Part of a small language model's weights.
Architecture: rotary positions, normalized queries and keys.
Training: a variant of Muon for these matrices, 119M tokens, 3638 steps.
Each number is 50 + 10 x the weight over its row's rms, rounded and kept within 0 to 99. Layers, rows and columns count from 0. The size before them is the row's rms in percent of the matrix's.

# layer 3 MLP up, 384x96, rms 0.224, rows 144-216, columns 0-47
099:52 46 56 66 18 55 50 57 51 70 50 59 56 44 43 47 45 52 56 68 71 47 55 55 50 39 43 47 41 47 28 50 49 39 66 30 58 60 50 48 72 49 60 69 58 53 44 55
108:66 57 52 49 41 60 56 53 56 45 57 41 59 52 48 38 49 49 51 50 75 52 57 30 45 46 76 59 52 50 56 75 43 49 67 48 69 44 51 59 57 57 50 44 69 52 42 59
103:40 46 49 34 35 31 49 57 41 56 39 61 50 57 47 40 59 49 52 55 48 37 37 52 37 62 42 62 52 51 51 48 56 50 61 61 42 59 43 53 35 57 39 36 44 42 52 48
103:32 54 61 54 67 46 38 59 37 71 51 37 59 47 64 56 44 47 50 45 46 27 39 28 45 48 44 40 38 57 67 55 43 33 46 40 76 48 45 35 51 60 38 55 45 40 61 47
093:65 44 55 36 67 57 39 43 48 25 55 62 25 48 37 43 52 49 39 44 64 43 57 35 54 33 62 48 62 57 38 53 40 56 45 47 55 59 58 51 62 43 57 57 55 56 67 49
096:58 43 39 58 55 46 55 56 50 49 51 56 36 34 42 64 60 28 43 47 72 37 48 64 53 63 48 49 57 20 41 59 40 48 54 54 69 46 29 54 56 39 64 46 56 62 38 61
105:47 67 56 52 64 64 30 62 41 72 48 54 43 32 48 61 48 56 42 45 58 56 50 54 62 52 58 37 52 58 50 52 38 35 52 33 48 51 55 32 69 50 47 47 36 51 35 48
087:55 42 50 61 70 50 32 47 57 42 66 47 52 48 58 40 49 64 52 49 47 61 49 36 43 29 60 41 42 69 68 48 56 46 40 57 32 58 28 57 50 38 44 41 33 42 45 42
110:64 38 53 47 38 47 64 57 56 42 54 47 63 75 63 49 56 66 47 38 52 50 41 64 49 55 58 55 63 52 52 59 42 46 44 62 49 55 57 53 59 45 44 52 53 66 55 65
104:44 54 25 24 34 44 56 79 54 52 51 60 37 53 37 63 48 40 49 56 47 51 48 33 40 39 49 50 45 44 77 47 38 43 48 50 52 44 42 50 45 49 34 39 60 52 58 36
093:43 51 59 41 40 53 36 46 70 69 57 32 49 23 40 57 48 54 49 33 41 53 53 46 44 47 54 62 46 49 55 52 47 52 73 64 29 59 40 67 44 50 35 60 57 50 53 55
093:38 58 51 42 52 59 49 58 76 38 53 38 41 60 48 60 47 34 53 65 40 64 47 39 54 53 52 55 46 55 47 65 27 46 54 54 62 54 61 42 64 60 64 51 60 57 54 51
103:39 44 61 50 51 61 49 57 50 47 42 39 65 53 47 54 59 37 47 54 52 36 63 51 59 48 52 60 41 75 58 62 31 29 42 54 56 46 48 51 39 44 59 37 58 54 36 53
099:65 53 53 41 50 24 53 37 49 54 38 61 45 48 38 38 50 46 54 49 38 61 43 46 55 50 55 35 60 76 38 45 44 75 50 45 59 47 52 50 56 52 36 38 43 32 48 25
088:37 77 37 41 46 56 35 54 57 54 60 41 64 48 56 42 54 55 48 56 56 52 48 46 42 61 50 46 57 41 38 35 41 53 69 43 39 64 59 33 69 58 41 47 51 54 58 47
094:55 48 48 55 55 39 46 61 46 48 40 43 43 55 44 42 51 59 59 53 62 38 47 51 68 38 39 47 58 47 30 55 30 33 61 50 60 75 59 58 39 61 44 42 47 69 48 59
100:59 64 73 44 48 46 44 56 61 58 45 59 43 37 55 41 63 47 40 45 58 55 45 42 48 53 61 56 46 57 47 27 32 44 65 44 38 43 55 35 48 53 47 39 36 44 49 54
109:45 56 61 36 62 54 51 50 34 54 53 40 37 43 55 61 58 44 51 50 68 40 58 46 43 35 41 60 69 54 55 49 67 48 45 41 47 42 42 64 47 61 45 37 47 65 60 51
112:39 46 47 45 43 74 47 57 41 55 32 47 42 43 44 51 47 55 43 30 48 42 46 49 56 47 66 49 48 60 37 51 42 54 50 55 59 52 34 45 53 51 55 28 61 45 45 58
110:53 71 33 38 72 51 37 50 69 55 33 31 55 52 29 45 44 37 40 64 45 56 48 63 52 61 50 44 43 50 46 49 40 52 51 65 59 52 51 57 36 68 49 59 44 43 55 28
094:50 65 48 46 49 69 58 47 49 43 42 55 43 38 45 34 55 49 49 49 37 46 52 43 59 56 47 43 44 47 53 49 53 48 42 38 60 43 48 48 50 49 36 36 37 59 44 47
101:38 47 63 54 41 56 47 58 49 39 62 27 47 56 40 50 46 46 62 41 44 68 67 40 45 49 40 47 57 65 68 63 36 54 59 70 50 51 37 45 57 56 58 39 50 61 40 51
098:53 35 54 35 51 67 54 49 43 55 44 45 42 46 63 69 45 46 43 58 57 58 55 39 42 60 35 45 60 36 23 56 40 44 63 41 47 44 44 55 59 30 57 56 45 43 42 35
101:39 70 56 43 50 60 52 35 37 66 42 55 44 74 68 62 68 21 36 52 41 38 48 42 38 43 53 45 60 51 46 49 51 59 49 61 56 54 38 35 44 55 49 52 53 48 62 62
097:49 56 61 60 51 38 64 37 51 62 70 46 77 60 39 47 32 47 51 39 59 59 38 40 64 50 60 48 57 48 51 39 40 38 52 52 62 67 54 50 72 55 61 45 47 80 54 39
095:46 84 63 54 35 37 49 41 58 55 66 54 40 55 31 60 48 34 41 39 58 57 58 27 34 36 44 46 51 40 42 59 50 52 56 52 47 46 39 68 60 58 61 53 44 53 49 74
109:62 37 39 49 50 55 39 45 62 57 71 54 64 34 65 49 45 71 61 50 42 56 66 44 38 46 55 53 59 62 48 43 43 54 77 45 48 62 24 45 39 69 42 42 48 48 53 60
105:54 48 48 53 46 54 44 50 71 56 30 47 56 65 67 47 67 57 62 62 52 51 47 48 60 48 34 30 38 59 54 45 45 65 52 53 34 59 36 39 40 56 51 47 47 57 55 64
101:64 49 59 60 34 34 60 49 39 35 46 56 39 37 70 34 70 61 50 43 55 46 73 50 58 56 46 28 49 61 33 56 53 38 38 62 54 67 52 58 50 59 37 59 54 71 47 42
109:37 56 64 56 67 45 60 40 55 57 73 29 48 44 49 51 63 36 36 54 43 53 54 45 55 65 29 49 56 57 51 49 54 30 48 60 77 54 54 59 59 67 47 64 59 50 38 57
089:58 64 53 57 60 61 68 47 42 37 49 54 89 52 57 54 68 51 36 52 60 51 56 56 49 41 52 43 52 51 41 55 36 49 49 67 76 42 53 45 56 40 47 54 52 41 60 45
083:56 66 53 57 53 61 37 66 40 48 53 65 52 47 45 43 68 45 50 50 44 40 48 47 36 51 41 65 57 56 48 61 52 39 71 46 59 30 49 50 42 63 51 56 53 60 55 66
107:51 50 45 63 63 50 44 34 51 57 44 51 58 64 44 48 31 40 52 59 40 33 45 55 35 40 52 46 58 59 42 41 36 44 44 56 37 43 41 24 58 61 45 56 42 47 45 49
096:54 35 60 34 46 48 47 59 34 56 55 45 42 41 66 44 51 50 35 66 68 42 47 64 58 33 54 54 43 41 35 47 45 42 41 55 65 53 48 43 50 47 44 61 55 36 59 38
094:33 52 47 45 49 51 40 54 54 43 42 47 42 62 45 66 52 56 42 57 58 43 50 69 43 47 43 51 53 63 58 68 62 26 45 60 49 41 36 46 54 55 51 50 49 47 43 46
105:53 59 42 49 50 55 52 53 45 42 36 58 56 55 62 58 53 79 60 55 52 54 49 41 51 42 43 42 41 59 51 65 36 50 63 58 48 56 46 40 50 69 54 38 28 65 65 52
092:38 61 48 55 57 45 53 47 62 45 45 54 46 42 67 43 55 54 47 55 59 54 63 54 60 61 27 50 64 50 41 75 38 40 54 47 53 35 46 43 55 58 48 63 54 61 40 76
098:46 55 59 61 53 36 49 45 55 52 47 50 54 63 43 62 46 32 50 45 69 41 47 50 51 45 46 36 56 39 39 46 47 44 54 76 48 47 54 41 58 50 44 34 69 64 40 68
100:64 62 42 62 65 43 21 50 70 41 59 49 47 45 42 68 48 44 55 56 62 51 62 45 52 43 38 59 69 63 44 53 45 35 62 52 56 37 48 63 48 42 52 48 60 53 51 37
104:39 70 51 45 66 48 50 45 46 60 58 57 47 50 48 54 58 47 50 46 45 47 35 38 58 44 52 30 50 74 43 37 44 67 61 51 52 54 30 57 53 53 51 38 57 55 67 45
094:62 68 63 52 42 47 56 54 57 63 61 36 45 34 78 59 61 36 44 51 59 63 56 57 54 32 51 61 49 66 57 53 37 52 64 62 43 64 50 45 46 33 37 64 56 60 59 46
103:48 50 56 50 41 58 65 56 58 57 60 60 52 66 56 24 55 63 29 54 60 34 65 51 38 38 70 39 48 47 59 46 32 37 47 58 40 54 61 36 40 47 39 58 57 78 57 39
101:64 50 52 57 49 60 41 60 60 60 52 44 84 42 46 28 44 46 47 41 49 72 48 61 48 58 52 49 35 50 57 51 31 42 38 50 55 78 59 47 41 41 49 50 58 65 62 47
095:42 32 38 41 62 63 38 60 47 45 59 47 46 51 39 32 63 44 52 38 60 67 59 52 53 51 32 45 42 55 51 57 53 49 42 54 35 50 54 52 62 45 34 51 59 54 64 59
100:64 37 37 54 67 54 57 63 58 57 51 34 37 47 33 43 46 45 48 47 48 49 67 45 57 61 48 43 39 49 59 70 38 41 38 59 72 61 32 49 44 39 55 51 42 75 59 46
105:73 44 65 58 53 59 45 50 59 47 50 52 62 52 65 24 50 51 50 50 58 51 63 58 66 46 57 59 60 51 54 67 46 38 55 52 56 33 44 47 54 47 77 42 60 33 78 49
100:60 49 48 48 50 24 41 42 65 43 46 52 57 55 48 38 41 68 38 38 56 52 55 54 56 55 34 47 62 56 30 43 49 63 46 53 67 68 29 45 52 56 28 52 49 48 34 57
093:48 48 49 61 50 46 36 48 75 43 52 44 55 47 55 41 54 59 62 25 46 48 43 45 59 65 76 42 67 54 55 48 39 59 70 51 14 69 46 44 54 51 45 50 67 33 46 64
104:58 47 42 60 52 41 59 53 56 46 37 64 52 43 56 50 60 42 53 53 63 59 55 38 47 41 40 46 47 59 43 69 51 52 59 55 51 58 39 45 52 47 56 55 81 66 46 28
103:52 49 64 38 51 48 47 59 60 34 39 46 59 53 48 39 42 53 59 44 56 65 53 48 48 41 56 57 51 41 40 45 48 32 55 51 68 43 62 26 62 32 59 40 68 38 44 55
098:52 58 38 65 46 45 81 50 50 64 61 61 46 50 43 41 41 66 54 49 38 58 44 30 58 64 51 53 37 74 43 69 41 43 44 37 45 46 41 34 45 47 63 49 40 36 50 35
109:43 41 49 34 44 44 59 62 40 60 60 48 55 34 44 58 49 48 49 44 79 47 66 48 40 57 51 60 57 40 53 32 68 54 75 31 48 52 48 46 46 41 49 34 42 60 28 52
102:48 27 43 40 54 46 51 47 38 27 45 41 38 58 53 46 42 69 50 52 58 53 63 42 68 56 49 52 55 64 46 46 41 64 41 46 54 55 51 43 67 61 41 44 57 53 53 60
098:41 46 61 50 66 50 48 59 46 66 45 51 53 48 44 39 45 47 53 60 44 58 48 54 35 40 51 61 50 23 42 81 42 50 52 70 61 44 56 54 56 48 47 25 59 36 60 47
098:64 65 28 41 50 57 46 53 52 51 55 33 39 47 34 43 60 49 37 64 65 64 58 37 70 47 61 69 52 62 35 55 36 54 36 55 50 63 50 31 50 43 53 35 53 51 47 68
108:61 76 55 42 44 49 58 39 62 46 47 34 56 51 41 59 70 49 46 42 60 48 50 44 49 38 55 56 43 34 55 60 55 45 47 64 51 57 60 46 52 53 54 44 56 35 39 54
089:62 48 45 31 55 45 33 56 65 53 42 53 44 50 35 55 41 47 36 63 52 62 54 59 42 52 71 46 48 28 39 64 43 38 63 51 45 67 53 36 43 55 43 55 39 49 47 47
106:53 48 26 51 42 81 63 57 50 63 52 54 59 52 30 43 66 58 44 55 53 62 70 59 58 39 59 47 50 53 52 49 52 53 48 46 67 64 31 63 43 75 47 42 46 60 50 52
107:41 54 29 54 61 43 49 48 59 50 58 46 67 65 43 35 58 57 54 53 64 52 49 53 51 66 54 49 51 32 34 52 55 79 50 50 51 63 62 56 59 51 53 48 57 38 53 63
100:50 61 50 53 40 49 58 55 49 40 44 51 52 53 45 32 47 39 63 41 41 61 27 20 32 43 59 62 38 62 63 57 41 46 59 70 49 61 53 52 49 53 55 31 50 46 41 44
098:51 56 46 56 44 55 58 37 55 75 43 48 44 56 57 51 50 69 60 44 47 56 55 60 45 48 49 56 62 55 63 55 45 40 56 46 44 45 46 72 42 42 60 50 41 50 34 66
103:50 54 37 63 63 48 58 49 53 51 36 53 51 48 68 31 41 46 46 55 63 54 60 66 70 66 52 54 41 52 46 45 40 48 48 49 47 49 68 44 47 44 76 54 56 61 39 52
095:51 58 45 55 55 65 35 55 55 55 61 33 65 72 36 46 65 38 51 46 62 40 53 49 50 51 55 46 45 49 61 52 59 56 41 61 50 56 69 49 37 55 41 34 65 34 28 38
090:54 67 58 47 18 50 47 32 58 54 55 37 48 62 39 48 62 61 67 56 51 54 72 51 59 47 56 38 50 55 66 56 39 51 41 57 40 48 40 46 60 67 39 53 62 36 52 54
106:54 56 39 41 48 37 54 59 46 51 62 53 65 34 37 35 51 57 38 52 68 68 44 49 61 69 32 37 57 36 63 59 42 40 48 43 67 57 45 57 51 50 45 40 51 55 68 55
098:61 34 61 49 48 51 69 45 48 39 64 44 48 39 63 53 54 49 45 49 51 50 46 53 32 69 60 47 42 57 66 72 56 61 54 49 38 43 60 37 66 40 40 58 68 46 40 46
092:34 41 59 47 51 53 47 60 56 39 39 48 50 58 33 56 45 74 70 56 46 72 61 38 65 44 48 52 57 49 42 54 63 29 76 50 52 33 53 45 55 50 64 29 50 33 49 56
091:37 48 55 32 47 49 40 47 51 64 51 51 62 57 43 45 56 40 60 61 51 52 39 35 33 47 50 44 64 57 33 64 47 61 63 45 27 60 51 59 46 53 59 46 56 47 55 61
099:61 42 48 50 43 67 48 46 44 43 53 42 67 42 47 33 59 63 47 37 59 59 55 60 47 32 49 51 53 53 41 49 58 49 74 53 36 63 64 45 41 43 60 47 47 60 39 35
101:37 57 27 44 35 46 59 60 62 46 55 50 48 63 28 44 58 27 35 51 53 56 44 36 59 53 51 43 38 51 34 53 41 57 50 54 42 46 53 69 57 67 50 53 58 25 63 47
107:56 54 76 46 55 61 51 50 39 63 63 53 64 57 53 51 57 57 51 46 33 58 57 45 53 63 39 52 66 38 47 56 33 44 39 45 64 51 38 50 38 42 69 45 48 60 60 38
097:60 45 33 57 57 57 57 63 54 53 47 60 43 32 68 47 56 46 59 55 46 54 61 47 63 77 47 46 45 40 59 44 34 59 60 47 48 46 31 38 67 37 57 43 53 47 34 41
091:35 57 63 36 48 62 48 40 49 63 48 59 51 30 66 46 70 34 36 57 50 38 59 37 54 58 52 48 42 33 36 54 55 65 48 47 50 49 48 60 51 56 55 44 75 57 42 45
# layer 3 MLP down (transposed), 384x96, rms 0.0397, rows 144-215, columns 0-47
099:57 50 44 50 68 59 66 23 49 47 60 55 56 58 34 42 50 56 72 53 38 53 46 48 53 54 48 63 55 57 50 47 46 38 46 57 59 43 41 40 50 43 42 30 50 52 51 42
097:60 35 49 31 52 58 31 56 49 48 49 39 44 52 50 58 78 66 31 53 61 62 62 57 63 53 37 35 49 51 33 58 56 43 44 47 38 43 48 35 37 47 29 44 50 56 36 50
094:61 54 51 63 54 52 67 56 52 53 36 69 35 39 33 57 43 54 40 45 45 63 43 44 49 37 52 47 45 49 74 47 47 57 43 49 48 61 52 43 52 43 67 50 52 75 65 53
103:56 36 47 52 68 62 47 60 44 58 45 39 50 61 43 48 75 50 42 48 73 57 53 57 55 46 64 39 46 47 45 47 42 56 50 46 26 48 43 66 45 43 28 26 68 52 60 43
095:65 54 37 45 44 52 49 67 59 53 54 34 56 33 54 58 50 54 53 40 52 52 43 43 84 53 44 42 59 57 46 51 50 48 52 42 53 46 52 46 26 44 53 53 63 48 24 59
097:38 45 43 52 55 51 40 45 50 60 55 52 50 48 52 45 57 76 63 60 50 55 38 36 38 49 44 42 47 59 40 52 60 59 68 39 51 43 59 47 54 56 44 60 63 62 59 43
101:49 47 36 51 44 58 58 55 51 39 71 50 37 50 45 43 34 49 63 56 43 56 70 42 31 65 41 61 55 36 43 58 44 58 59 54 53 51 38 72 44 57 58 55 39 54 60 51
094:45 55 54 46 47 48 65 60 40 57 37 49 49 48 51 57 48 58 58 59 51 56 43 61 38 60 54 56 47 55 40 46 53 48 63 56 50 35 61 43 44 53 48 39 44 50 68 63
100:32 59 45 47 61 57 35 50 42 51 29 39 55 52 43 39 65 41 57 68 60 59 66 40 41 54 49 42 47 56 40 28 69 47 59 49 45 54 48 41 44 50 43 59 53 40 54 53
105:36 63 47 55 54 46 48 50 28 41 41 55 66 61 56 49 50 64 51 32 50 39 52 47 55 51 68 58 49 56 47 53 54 44 66 46 37 58 53 64 64 46 68 41 56 50 50 58
097:61 56 14 51 62 54 54 53 50 55 55 46 47 59 61 65 47 50 53 42 38 62 58 48 53 47 39 48 59 40 47 55 48 63 42 70 52 40 64 30 46 49 42 59 58 43 54 45
102:65 47 51 40 48 45 50 31 51 48 60 58 48 34 50 38 40 66 45 43 57 44 53 61 34 42 53 29 54 65 55 49 72 57 46 55 46 55 56 37 44 44 54 45 74 45 68 57
097:58 63 37 46 43 50 53 67 49 41 59 55 51 35 44 38 47 61 40 51 39 38 50 44 56 49 42 41 52 11 42 48 51 39 50 57 41 45 52 36 68 48 59 62 43 44 56 59
100:59 60 45 49 49 65 56 61 58 46 57 42 60 43 43 53 34 62 51 50 69 59 62 42 48 47 43 63 32 38 31 67 60 37 55 55 54 27 63 42 38 19 54 51 51 41 58 43
093:54 44 59 61 64 51 54 41 49 40 22 57 50 42 34 58 52 47 42 46 52 49 44 54 54 61 48 66 53 47 57 52 66 42 53 50 58 42 51 46 47 37 33 35 57 45 43 44
096:36 53 69 46 42 55 59 41 52 50 58 52 59 52 50 49 49 34 37 54 37 49 29 47 40 47 52 51 34 54 59 34 45 71 40 61 45 34 41 51 51 38 31 55 56 32 49 55
095:38 54 41 55 48 44 31 39 56 26 62 55 52 55 51 59 44 66 53 60 52 34 60 57 46 53 52 46 52 45 52 55 46 39 39 56 49 65 42 64 40 48 41 57 54 50 42 47
098:49 45 54 59 43 57 62 51 48 47 52 56 46 56 45 60 59 71 52 46 68 72 50 53 53 59 53 21 51 63 50 45 43 54 50 66 62 50 55 55 45 36 50 64 45 53 38 41
104:70 54 56 55 56 68 24 32 49 41 58 53 46 69 49 51 49 52 58 65 63 58 62 58 45 36 52 42 37 49 61 42 66 43 51 37 47 67 53 58 63 53 47 43 49 48 32 50
105:30 29 40 73 36 17 62 54 37 48 54 42 39 53 55 52 41 53 67 51 46 50 39 39 44 30 59 58 41 45 45 65 67 47 41 55 50 49 46 42 60 32 54 55 61 48 50 66
096:41 51 75 54 38 34 71 56 58 55 31 55 56 41 58 56 48 58 48 40 47 50 49 43 59 59 36 38 54 60 59 31 28 56 43 54 56 47 55 59 54 51 51 46 46 35 60 38
103:55 62 41 62 44 34 61 40 46 37 34 63 66 34 62 51 36 37 41 51 50 56 36 52 33 47 46 51 67 75 43 50 62 43 49 35 54 53 64 54 51 49 52 51 49 55 43 46
093:50 50 43 51 31 56 36 52 42 43 45 62 44 74 42 51 53 51 60 30 55 56 50 55 44 40 48 56 36 61 59 35 46 60 56 57 44 46 61 44 57 52 33 58 71 51 57 52
095:56 39 61 44 42 45 39 57 49 55 39 44 51 45 52 47 54 55 40 44 66 51 44 64 63 41 43 32 46 53 28 47 37 36 62 41 50 46 56 58 63 35 51 52 50 43 54 44
096:32 62 35 62 49 53 48 72 37 56 38 41 40 32 57 41 57 51 60 45 47 42 58 54 39 64 63 50 39 53 52 61 61 60 64 48 47 54 63 45 41 46 59 55 61 45 30 55
100:34 49 36 46 45 31 58 60 50 37 40 43 62 49 43 50 63 51 53 38 54 67 53 67 63 53 50 34 54 61 48 62 41 38 55 52 55 39 45 54 43 36 41 46 62 45 33 51
105:58 40 50 41 42 60 43 49 53 57 60 62 47 59 61 55 53 37 61 72 41 63 64 47 60 42 35 65 50 41 48 54 41 44 40 53 58 72 46 39 47 46 56 55 69 36 55 59
102:39 26 33 60 64 60 50 36 39 41 38 47 36 41 53 54 43 69 44 47 35 44 58 60 58 52 45 36 47 61 45 44 58 46 50 44 49 50 69 56 36 68 50 59 41 62 60 55
094:30 62 42 65 66 42 52 63 80 34 59 50 53 53 48 50 48 47 60 39 45 51 37 46 47 49 42 49 49 58 68 34 39 45 60 50 53 52 40 47 44 60 33 35 34 36 38 62
104:50 51 49 44 46 45 42 53 49 52 45 50 42 53 54 39 52 51 48 46 56 54 57 53 29 39 48 47 31 35 48 36 70 66 49 58 33 66 50 37 46 42 41 60 35 46 38 49
098:61 38 56 54 47 46 66 35 50 57 31 61 33 49 38 56 41 50 63 56 46 43 51 56 45 56 65 58 62 42 50 53 39 34 42 40 37 53 51 65 30 37 49 51 55 61 51 38
089:42 48 44 49 49 33 65 45 69 49 57 40 48 45 53 42 48 60 56 57 59 63 54 34 66 52 56 33 32 51 48 40 48 54 29 53 47 53 37 49 51 55 43 42 35 49 41 27
096:60 64 53 54 40 42 50 69 49 39 35 60 55 44 63 64 61 48 56 51 48 65 44 51 51 60 46 49 63 38 53 56 53 41 64 27 56 56 59 55 41 30 62 43 64 42 45 56
088:70 39 56 57 54 61 46 52 53 57 49 36 42 50 46 57 52 48 55 68 51 56 35 48 45 59 57 49 36 53 50 61 63 60 48 63 32 35 39 56 61 72 66 54 67 63 55 39
092:44 52 53 79 50 63 40 54 56 61 63 48 56 43 53 37 46 48 41 39 36 39 46 43 50 57 71 42 49 50 44 27 47 53 46 32 52 38 62 56 47 62 52 41 54 52 43 60
102:69 56 33 55 66 58 47 31 46 29 48 65 54 53 57 54 43 39 54 55 42 40 47 46 42 56 47 64 64 51 52 42 50 36 43 36 48 46 70 48 42 43 49 46 48 47 53 55
093:62 41 44 48 53 35 60 39 53 51 65 44 41 33 58 43 35 39 75 40 34 39 51 51 45 54 52 58 39 43 49 41 52 28 43 46 54 57 54 38 53 45 69 46 42 52 30 54
100:39 65 48 46 56 70 37 50 52 60 48 60 49 40 43 37 49 50 53 57 45 45 47 60 61 41 72 44 48 71 72 77 47 47 59 48 22 46 44 33 71 60 57 48 47 44 62 39
100:33 49 64 48 45 63 65 61 49 54 53 45 50 67 58 35 59 52 34 47 57 49 44 50 59 47 56 38 36 44 76 68 49 45 48 53 50 73 47 57 47 61 34 48 37 39 42 43
106:64 32 43 36 33 64 44 47 45 48 51 49 43 49 48 38 35 53 63 42 54 43 38 51 59 49 44 64 48 54 44 40 59 52 74 43 45 44 60 56 44 31 43 46 70 55 33 53
092:42 41 49 69 47 41 37 49 43 53 52 52 51 59 35 30 54 36 58 49 51 52 60 32 42 70 58 37 38 58 53 39 47 44 52 41 51 40 55 50 60 56 50 69 56 49 42 48
094:36 41 33 40 63 28 38 57 41 38 41 74 28 58 45 56 45 50 40 53 63 55 47 52 56 49 47 44 53 39 68 44 54 47 49 54 47 53 45 58 51 42 73 64 48 44 36 59
097:55 58 53 60 46 64 60 40 51 35 40 40 81 55 43 53 55 54 45 38 67 50 44 60 56 46 46 44 47 43 40 33 68 43 44 33 49 36 55 55 46 34 50 43 56 47 51 44
104:73 53 52 57 40 43 36 50 44 56 60 54 57 45 57 47 39 54 35 30 58 38 64 55 42 50 41 43 53 51 34 57 42 49 34 49 53 63 51 60 55 51 34 52 47 56 63 33
103:40 54 56 52 51 57 44 61 51 39 31 44 58 48 55 38 63 26 57 56 30 40 45 55 51 58 67 43 53 45 50 35 48 57 55 47 42 45 83 51 57 49 41 42 50 15 27 55
102:49 40 53 43 58 39 44 54 44 53 57 46 44 50 48 60 42 48 51 42 57 57 45 58 52 68 46 34 43 21 38 31 52 54 51 49 35 56 57 46 59 73 51 60 65 55 46 46
099:50 54 42 38 39 44 44 59 40 52 49 58 66 77 69 53 62 45 61 69 56 38 59 46 44 35 46 61 45 32 52 44 50 48 45 49 46 53 45 61 45 49 58 57 53 35 50 55
093:48 55 50 38 37 71 44 61 40 39 52 38 55 53 55 61 46 37 58 78 51 39 49 40 54 42 38 51 51 41 38 46 54 47 51 61 62 66 57 48 65 48 45 54 68 31 37 47
103:55 39 56 52 50 54 61 44 43 34 68 58 47 41 39 35 34 49 55 70 46 41 54 42 52 40 27 47 57 36 60 23 35 40 44 50 65 26 52 57 59 42 50 60 61 50 53 58
100:44 39 46 50 43 63 50 58 31 62 67 41 39 50 18 56 44 63 56 40 68 42 68 57 53 70 45 48 78 43 56 63 47 45 53 48 52 48 63 66 51 59 40 61 62 45 57 45
104:65 39 49 38 59 43 56 46 32 36 57 49 54 54 50 57 46 50 52 50 63 53 47 31 55 47 25 57 66 43 41 47 50 56 55 46 62 43 60 62 64 67 53 66 57 48 45 55
097:53 49 32 76 59 62 31 33 40 46 45 54 46 42 35 47 56 61 52 58 34 64 39 61 54 52 40 51 54 56 48 64 51 48 48 61 52 52 29 45 46 53 41 41 54 39 49 55
102:55 75 63 52 54 43 52 53 47 56 61 44 43 53 32 61 61 38 46 49 55 37 36 56 46 59 46 42 46 56 54 49 41 49 57 49 43 52 42 66 36 56 30 39 57 67 55 55
100:56 50 47 43 55 52 59 56 51 44 48 38 53 61 77 50 48 47 57 58 52 49 46 51 53 63 51 49 33 36 45 63 62 48 49 30 62 40 54 54 54 50 68 66 77 54 46 52
101:57 38 48 46 63 45 58 48 37 48 69 48 43 48 39 53 52 57 64 51 40 24 34 58 51 48 60 74 59 51 65 36 39 52 42 36 45 20 57 51 44 29 40 59 53 42 75 71
105:49 67 44 65 57 55 39 61 59 46 63 47 72 57 57 41 51 45 57 58 37 40 50 52 64 53 41 37 72 36 48 40 50 64 57 44 45 54 41 70 35 52 49 51 45 45 47 54
090:44 43 70 61 34 47 65 45 34 49 57 53 54 51 59 34 71 51 55 45 42 49 53 44 55 44 24 54 56 66 52 40 70 56 50 46 60 36 49 59 47 57 58 43 59 53 59 45
103:63 44 44 51 60 54 41 43 55 34 61 66 48 43 61 48 43 76 45 43 38 37 46 61 50 54 51 50 60 81 43 36 62 50 57 44 52 43 43 56 52 23 46 52 59 41 58 54
108:57 46 53 46 59 35 62 46 62 39 39 34 46 47 49 53 44 50 49 54 53 53 43 51 35 53 56 31 55 50 50 71 66 50 37 87 38 45 51 52 34 43 41 42 44 52 50 58
107:57 54 55 46 51 57 59 60 55 45 74 41 52 76 64 51 62 60 49 62 56 55 43 64 59 52 40 46 44 45 65 61 56 59 63 60 49 49 32 56 52 38 54 50 51 50 43 43
104:51 61 34 34 43 43 48 63 49 45 58 49 35 35 46 61 48 52 39 59 48 49 55 46 36 61 62 41 57 48 47 45 37 47 40 53 64 50 62 55 60 48 47 56 51 54 46 49
102:52 40 60 48 47 56 40 48 62 42 34 52 54 32 49 63 57 47 49 53 55 51 36 37 36 71 41 53 43 45 46 60 51 52 40 40 49 37 51 42 36 53 32 37 66 48 60 32
095:59 46 48 46 44 33 64 55 35 43 40 68 29 33 56 63 45 62 54 50 46 55 55 39 48 56 33 61 32 51 50 38 47 31 54 60 52 32 42 41 47 48 50 63 36 58 67 50
094:45 48 46 46 50 56 44 60 45 40 42 50 56 17 46 58 42 42 35 58 47 37 46 59 37 61 43 60 63 48 42 36 61 43 64 55 53 54 45 52 29 68 61 50 39 48 46 51
101:39 46 46 45 61 56 45 58 36 55 50 42 41 60 56 57 67 47 47 50 42 32 71 45 47 37 60 65 42 56 44 46 49 58 53 37 37 52 62 30 65 51 48 53 54 47 57 53
099:48 59 43 52 42 65 61 54 27 33 51 45 43 54 41 36 57 28 35 44 71 42 42 56 59 42 33 44 49 45 47 49 53 54 47 63 60 55 53 52 42 58 59 43 53 54 44 48
099:52 35 69 57 53 43 59 51 52 57 65 52 69 43 56 52 45 46 38 50 46 44 63 46 46 55 48 35 32 51 63 39 48 32 51 62 40 62 44 42 46 52 50 57 48 68 45 52
096:60 32 44 40 56 43 53 64 58 42 64 57 54 42 57 60 29 55 43 32 44 36 60 48 55 68 37 66 47 50 57 45 54 40 43 35 57 50 60 55 70 41 44 46 42 40 56 33
102:46 39 48 46 51 37 54 43 42 48 31 42 32 40 57 71 57 54 62 35 52 38 41 43 70 59 50 38 38 60 44 51 50 39 50 44 70 47 43 56 46 56 68 48 48 27 51 42
100:58 53 52 41 51 48 42 51 55 54 48 48 51 43 62 50 42 46 71 43 54 39 37 48 50 60 61 37 54 52 70 65 46 41 52 54 43 53 55 27 44 24 55 49 47 69 33 51
110:57 36 50 60 31 54 24 58 57 51 64 32 40 47 42 38 47 45 42 55 47 35 53 45 44 51 51 67 48 46 49 54 55 39 59 56 46 39 63 44 42 44 43 52 72 46 44 39
096:31 52 44 39 60 42 70 47 64 49 44 19 48 50 31 40 49 45 55 40 47 50 49 57 54 34 46 42 59 63 50 56 60 55 38 52 44 49 49 62 37 42 52 64 52 53 67 61